Weights of a small transformer language model.
Architecture: RMSNorm before and after each block, no biases in attention or MLP, untied embeddings, capped logits.
Each number is 128 + 32 x the weight over its row's rms, rounded and kept within 0 to 255. Layers, rows and columns count from 0. Numbers have three digits each. The size before them is the row's rms in percent of the matrix's.

# o: layer 9 attention output (transposed), 128x128, rms 0.101, rows 78-124, columns 64-127
# v: layer 9 attention value, 128x128, rms 0.0619, rows 79-124, columns 64-127
o78 104:096059091151164093124191127163133115116112204144209147090110085089135119129145128141161104079123048159152183084166115147071097084175134098164131127079159120133130149113113118182139160146161112
v79 100:128194152158150104164149035086140091116078196139114106117175097116069101124119113110111112108150150140160099163151123165138082150159153185169157143141127062151048120113129152176128082097141133
o79 096:172062142167165096132049172150165075128119151109145106064114119089095138119149135130118119107138063122153173167078128123110070175142131158146147107165100160129115126187098080148148136104179100
v80 085:143108151150173195093117080167139107090192100193129107081097108129123131136146132095093198118095138141114086175118095071126132161204171146071124097077136087165128151138109192126121144106120166
o80 085:106105153161115133096135137144095153109136131120106064115103152137129059159129069147107153128144114072074144121084139114112130136108076142125074186072066109144069121096127138126102128162105118
v81 098:147095146108076112097132091152153121113165166087188141161160105153064082156105148100109105172119135131135168164160077112131172149114095118164146185112142089113112093123056049094143160130167147
o81 101:128167194143115071159121136084107113094083111165212087096124147094162115140168045158156107132096088151109212091108168117127091158124193152132151093136113139153116052148111163091118142086137107
v82 104:135152146130166093076121182121111145067128125149103044147083159069152172171154121141150159124157106165132129108163161090146121085090166069124107162209139173129130144073129152147165110152085055
o82 088:137102068155106170108181137119156121104157157157084156143145180154108145104125243098120147128126157154120040101145150140082141108079075143145112143091159117092043158105154110115134165144144144
v83 108:166077090128138120018145090131060126141154156157134114191091169198155148122142127083049110121203144170121163090141152133143133127111117125071126162140066126110120146078118123180158113175156063
o83 105:137174132104073127162090128123152156149131120158180106132140132102100166182139067144168099136177068075152104187110108122168114142139197148201156131120149100173145125195097126070152109109099162
v84 102:088132141152150112164121157100117146116068140090115131178165181100113142162087126149148121129131100076113165165192094094139170138124128117087101147136154162113139112135107136194102176123126132
o84 104:113145097136084132113195114172084089087160140171113156125107165128112101104135150066089147121092145152148118086144103128117130142157119118107033070162149134154120186043114136102119136128107093
v85 100:070123102149096069113130171140139182134150122111158161130122078120146144135066105105076109156145116143138205118135095104128146105116077104125126194090115136057152135148128080125112142099109171
o85 102:125141147116096122132162126134145094115055152147194166099114174179152108177143177112127130107150076157134066087145083127164115114127177096146142122114143102136121090184140158142130142092148126
v86 095:095168059157124106082116125110180151159090090096174155148150096074212162070061147147087104145078174149137101153162104162129204119145098114134165116113134164105107185167098120095072184128093171
o86 094:142129190130158096141185174123174023121070175118193122134105125137145091163174162145125151143138095097161136084167147111129091153170174161069160106156138130093165098147156131120087080106131092
v87 106:081132095138112137107167074135162142115100080087173143162131060129163178118060131130109094221110175105162086175151075097107174109142087172122175181144101109149111134174126172155140128124172146
o87 091:124104180115174075112113158106162104108103133143183119101147104113120114155159058150147130112111017106115178112138164115148086171185191181124200077156093118162167108161124132109128134108181092
v88 091:116126125076171113163133132099179086092096147178123074120128093170108105171096141127163156123143157122149063130135124127081140137155076098110143151165107124087133142131120130134126151144134103
o88 091:146136171183197083093127161068157153127074127144205127105123073094146130138124125130133116105141046094123214105142137148118144133138134157123160092115115160116185101180154115128132157146164134
v89 101:145175090141149152130138101133119149118123122141089184121101159169070164153121125102138116138188193145160088083081129095112197106095127134112162144199153067102098146134115138143094139127122093
o89 103:101096163099075084105140151140202137116152146122097124101144106121111103087094114150093080143139070101083111122164161158077133119085135192120064123156180088113141144105128142136164147172173161
v90 102:169165158109145121119133128121115137139091164150133103101133125123119104114171076167142092132128153170120136133093150095115100121157136122133112151142120148180124083134190108176092033073111168
o90 092:120120103138110138123049122151115190144163116113060160125088097158125155117095136129106130137143200111107134204120168136105151112105020092140165144100058124091120155090126127128088102167097147
v91 099:193095190139095140114084161107121099092145106103180121110162166223130182172122106104114121103118205184110109089100165137120189136128129136137180164178119104230144118131138154112098147168128112
o91 111:116143166116119103160112116111209150128117116093125093114101071098160145133127105167129091164092100128115166163129194128086161138125096143161198134125095163133154118103124126093082100092130148
v92 091:124165070070133117112138086109133147154114141079109146153102165154143084155163126169158111108120134200164160108107088124103105145117122080123129142158162128117102116096136092156212110119172117
o92 110:176173120156148160086055151162159129090150172208129158132115146112156151094163156100141078184149123092074148147085153106156093111126157192138117122166092133159143153122095096039109140128159138
v93 106:155059135118112080127077142100099149115180093122101139109138169093187144170148139149163065123090147139126148149100107132111145170159094111147112141129159125149159116156165148171139128159111072
o93 100:097174098169160142098196141103124207114148090135159183136093067146162120083114216114152084107156177145073156117141138136116160054141089104130137153106069131100180145101131160103079126144107119
v94 104:105055122104117141164133165139137151143181182112176085075077149161082118148183137121111092162137146123072149175156134158131092147113127122160104109112111157120191159104124123108134096203077095
o94 103:140113071046075131173163118114092142127152087103132133146110142139133141128141148161102095091115144195201084081084106125086140106114157094180118168131162134180118100131162152162119176086069118
v95 093:078217126163130127103115097129115131204094089134088118158179172155150143076098132147098188070134139086123100107140169148177159148114124167055135219111119153092085109102126120128126119196096114
o95 093:115135126138088146151079109155122142169124110101065106120124150108133116196072105120084137136130146118167085199126086124145118130155107110126131156178153142082128116117101095124134092152110112
v96 095:152153134054152163164125131125136168100163144114129107130141089149117065092091141152101141158093164133144157169160072136148161171138040124121117083179135108169161133126107178117151184093120089
o96 097:145124194139116060114134168050170082113101121164214108135115122120141120110188133145136113125120077085109162099129155115079125155163132148090142101141106165122114079171139135096126150129126146
v97 097:111061144110103092099123167135148155101146140136101109111098119146115164188126135115142075105151114125040149155130148116173086172182142125150094118084158155117170061155160137094183169121158132
o97 092:089084074118154135141201083118134115108149091154128157117126125147191131117120233108120162109135205187120148093097146109093161088085091075165106153081127092131106144096097132124107174119106121
v98 102:187157161074155113124176092134081152132146192138105138139098209132101094119149123117123136156132125150122139180147143126109092144120169155146112139113078196130141083112141102113176010110082095
o98 100:138152087149098151094053140109121165151162070128054146135128102156114138112102095124102121137109176131090101171112139126150152107090056120163121191118060104103097116101091145105093140154122162
v99 110:118118072100169137146172159134161155133143088167076166121142108102048117219087170120165171174119097119124111152159150108129151167171144121094130129056142133145121140135124133142149109131109124
o99 103:148114109168134113060163123128133126071128122152133171124134099143138089100092171056153139133121109126089138055150109145112160063123079135113060149108135086098082110111108109113143193150172159
v100 103:155171119124084150127150087145146126176143102157118135083090148123160134128158140118132133097111163123072196151017118126098111077162113143142111159142076139079113121123107149133165136172196102
o100 093:140137124099111134121115103140120149118123157084122088127127134119112104187139110162173101117132047084188039175131064138184079153124221126139135155108154130194147125158082143139150108108122122
v101 098:158114123091120128151174110125105119113105123095125140098150088060186112120039157160130149092078109118114123127132151128094169148155116136122097175140124178137179098135139144150069102123158084
o101 091:146171150168177155111089098143128121158166107081063200170167113148087109153147094144186146160142137095103078097202100165124160108140148109097087079148146119126158104106150098112084032156090131
v102 107:139135169145103150136122063120075082155072220123033083127124204146101051155129127159133118128121155168127138106087115149122129131113140154163126085113095174162130085113133146161145090163122117
o102 103:168203118177140140102043163127128173121137116138126112138118081070100174086101080104118102145096103100111122233117150109168118123143091135145148154126075145158091121140110161122124099090129143
v103 104:120211101150142104146145099114101113152091147141123049167107111156123115104100086205148171153104200110149172175141126091089155078143201142044140165123136129158102114142112126130130128117131120
o103 106:106124110163139139081054137131095142140171183087068175143135162155135111115151145165069116131098146160134011170141133128117112116129053122119093141132050126104074105072129113121109116145153145
v104 086:118134126091143178150143104117102128133086165105134171161086140107141042080147137162149182124183117164101161137194110160107113146175114122162113225156142111161108136094119109122140125148099090
o104 094:177166088128129135116003147104121122145140149159073152091116131124085117103125124108138118142140190163089157191095168121173099121124090120125145135121088155075129103094103151122063108162135140
v105 113:132113161161144148122157167121124157128169105164155157150180103099154163143099161101152127110119143083103102177152113129142220144173110109131120096168138162128153132149144176136108161153136142
o105 114:090103148167167097135192101098159163093087091186164133133111088099117119110128077107156130115106072128122195072137094138113141133189145104117132098116113101112124135143120139129110119116158085
v106 094:144106151101095133125066082105139177083152101123183191177128123083131133142162099121129119134108130104072127109142107134166135090105106157148088121106149148093056125161118139120139169154109180
o106 088:114076153078064134176229121064127106144114142141120126104094172108122103122143174091106163071124188176146137107155149135094086185130084062096126110132150131144199134125143166147141115139165110
v107 106:142121142114147110151153150115183130093121137086123118163130168083122152226131183149157136074177103179104164143133120151165081135117108106133095125143112127067123106168128140129110107156107168
o107 110:161184102116179164107195116111135125110110111227161211184124084091135146090114135077148118078148119123132172090149130107143151094100178166144088100092165141172124173161153114155131178168103125
v108 116:154133089144124123101119165100131126120135057185129164171099084099096113093156127139108186133111063136116109151107084094158120126207126091076105154125130081086111154158139148105134146090156173
o108 142:099053152181133141119179086134106092147056140119170121104101162132153118172166132108171166131135100101180086117113102112188121148155104136093081095104091137097080127151103096131181120149122086
v109 094:163112156152048132131159122121125198142168112114117138080092122089092110095173148150126068135084098177130151163142204119136095138133160175104137136132080123099089107125167067111117150144136087
o109 093:127122097068161140102063093166095182135145081120056133156112184170104138181124136144120154151123197125114102173080095130186170140084097106171139136154091103130176129092098126163121089130132122
v110 095:165143112105083100128161127142144128124180072147105083104098125135191127136122133126116143151109155085126120143065156179154164115164137083183118135120156082142101150063147115114183178118130184
o110 081:109082131112105143152102056135098148141138100097053113117098169183178115162109177161115177156172147152100106170099101150118175134093049053119110150131100108060126084090074133150129141127163131
v111 091:167154138094144089106154127151060116173081105106104160130111213151161104133128120087149105073108170084127184138110060111080121084144158115160123129078147143100090128138168154121108091136083129
o111 087:101150093113115216154104075169071154146186152102064127140149161146086120115138136144094133143126145123192022185134121167156119098113117115134068163144104130156112146111103142142130102159119128
v112 097:108196107146124162130141085095151120138092128146146113108070120108164146149109097140185082146051133151147129111112134148130145099110154144132241142106162087166104102143115155085074143163123176
o112 092:160089141109175153128131127156133077110123194079139171123081134150116097071121251159145154136125155135119067136168108098160080108122091110097185119117113114084073070131198129189078100107179109
v113 093:148152183126146133090126172089093177147128132110099138114128143116117144160103138079097141106116165155164123090044098145092120103160163041215105135162128138117098108115138174154139113086115105
o113 093:151127121155124128086101153130147177124142141181070102147141128129101139086073223125197135113118065090055094179148167144122144103157069143127143157076085129112119175134115160097123156136197127
v114 097:147125143116118110118121067153186147119186110145124114142087084096135117108135118086092109150157167138150099077146149135098128119134058129114107177215184128078111176101138147136054146066163111
o114 097:134059134066069100165151131130116135151127172147154107106134156168115109147112191153129160137159102072110133125154074149084107144134141101118129065166167150096158110170200141155167113113135135
v115 089:170121091137104059058156099144105141146117180151145119105087079162172131104135124125131129149195134121115151109104146126179113159150127163136142108098170134083116133110118105104136105176110090
o115 086:142104107097098160135159113126168082089148165081188147128115133130125151138154205114113125091185155168162101106131100126066061112142178141155154153096161122164104125151172123151164177146113119
v116 102:165135176098109158149149081114146157112101160112098200118152140148127073148137188160149167099102150113138074133120110130129142091073103160128123135133102150193119154125126181183143083114165099
o116 095:157154194166122117103108158088194121102121110188160128072153068094100137128143038119160112141127050112117245150133145144131090147158184176127141111134117116153127125172105152138122144147161143
v117 105:176136084133122018078133175119138134122149103127099102170164113147129143119068176148142134074108154122151119134151164114147145102140133136158108129174140136114121129174160225144104075134138127
o117 098:105128088140089188124164142137155083080160144154168134154156114123122135123153176088094109141152124076155071123175127138027117168142125178100126101158154167151076172104170094126170127100125122
v118 107:194157133116146150158149081138098144121088194073104170178144124112133169161077166168136192127141144150117127108091123090150117134167150176106099201162114158081141057101126135119186092150152138
o118 104:147147134151192144047103140104139103085143115120092099147182128093090165163098113060102097108049119090129111111150152098136109152129151180081116107117116144164038177126114109050101139126131098
v119 097:140145087127172148088115098112154152138119186190166151107079075193068114176087152125196119146089118109102113172110173078151099149133100054096079145148134133128108168088158082139164113099107177
o119 099:133096112132152099131085077122102136109124123128188171107081082138140134113102078087143110086156134119101202147172128149123141092143095093133101143069126069143141058102097153067075164147177165
v120 109:119140147134120105119099080154186137161127103111138114096057068131164146094141102166113126187145151188150153065122165197133158164095087109140124151104107109111120155109140093130063155114106179
o120 114:127136190034095134173145138138154085147110126102184093141121175135131094175153211167079159130175136136162099134134093078101070147111151114129176111124169161114128106142206123188133148131091119
v121 099:187090181126145099120155115124155125106174187153106135098128141131061103172225147146185157109120148131143138152173143107156094191148078125196131074107126122094073143121085094122147089112172124
o121 107:206148085098138096159116125103073126128132096150193087102164091103097112130128100092096124117105136073080246160106103098160079116076141125109120180127118158185120048137098141105165190155110136
v122 101:118078091153123159124150159108092129063129146059152131076144145100176131185166201131119157060124141108162091073159117151093095134122113067098120096110148092139115100161113123100168151161095173
o122 112:119129133157215126151162109129123115127143156180183107157094103078132169135149116099179131147106113196109254100170131133126127130134180160155109115124080103126169182136139114145115105116159113
v123 095:062121093080109118122105093142124160139098177146113090092131106128160134139154144096131155113162110097105109187092115169150130164152144149150170181108116116068131141127108154111199100186127081
o123 095:174116103100137158083185151142171117068096120107109125145166156084082124134137198123103076082137074133155058095113078118109097139117222117140110162119176112153109128174199124169151177150104124
v124 098:131147158146106080110116134131165106126111188099117067119116082210121157125118136073121137116064144102143122171137119114112143088078032106127147143135083087133110145144125141177123127130140084
o124 099:130144175127106089184101144121172080086100130121205062108147128081104119162165116163130095115135019094158131148135125120088086198157180167121152110132153161182125085172169113127146153132102119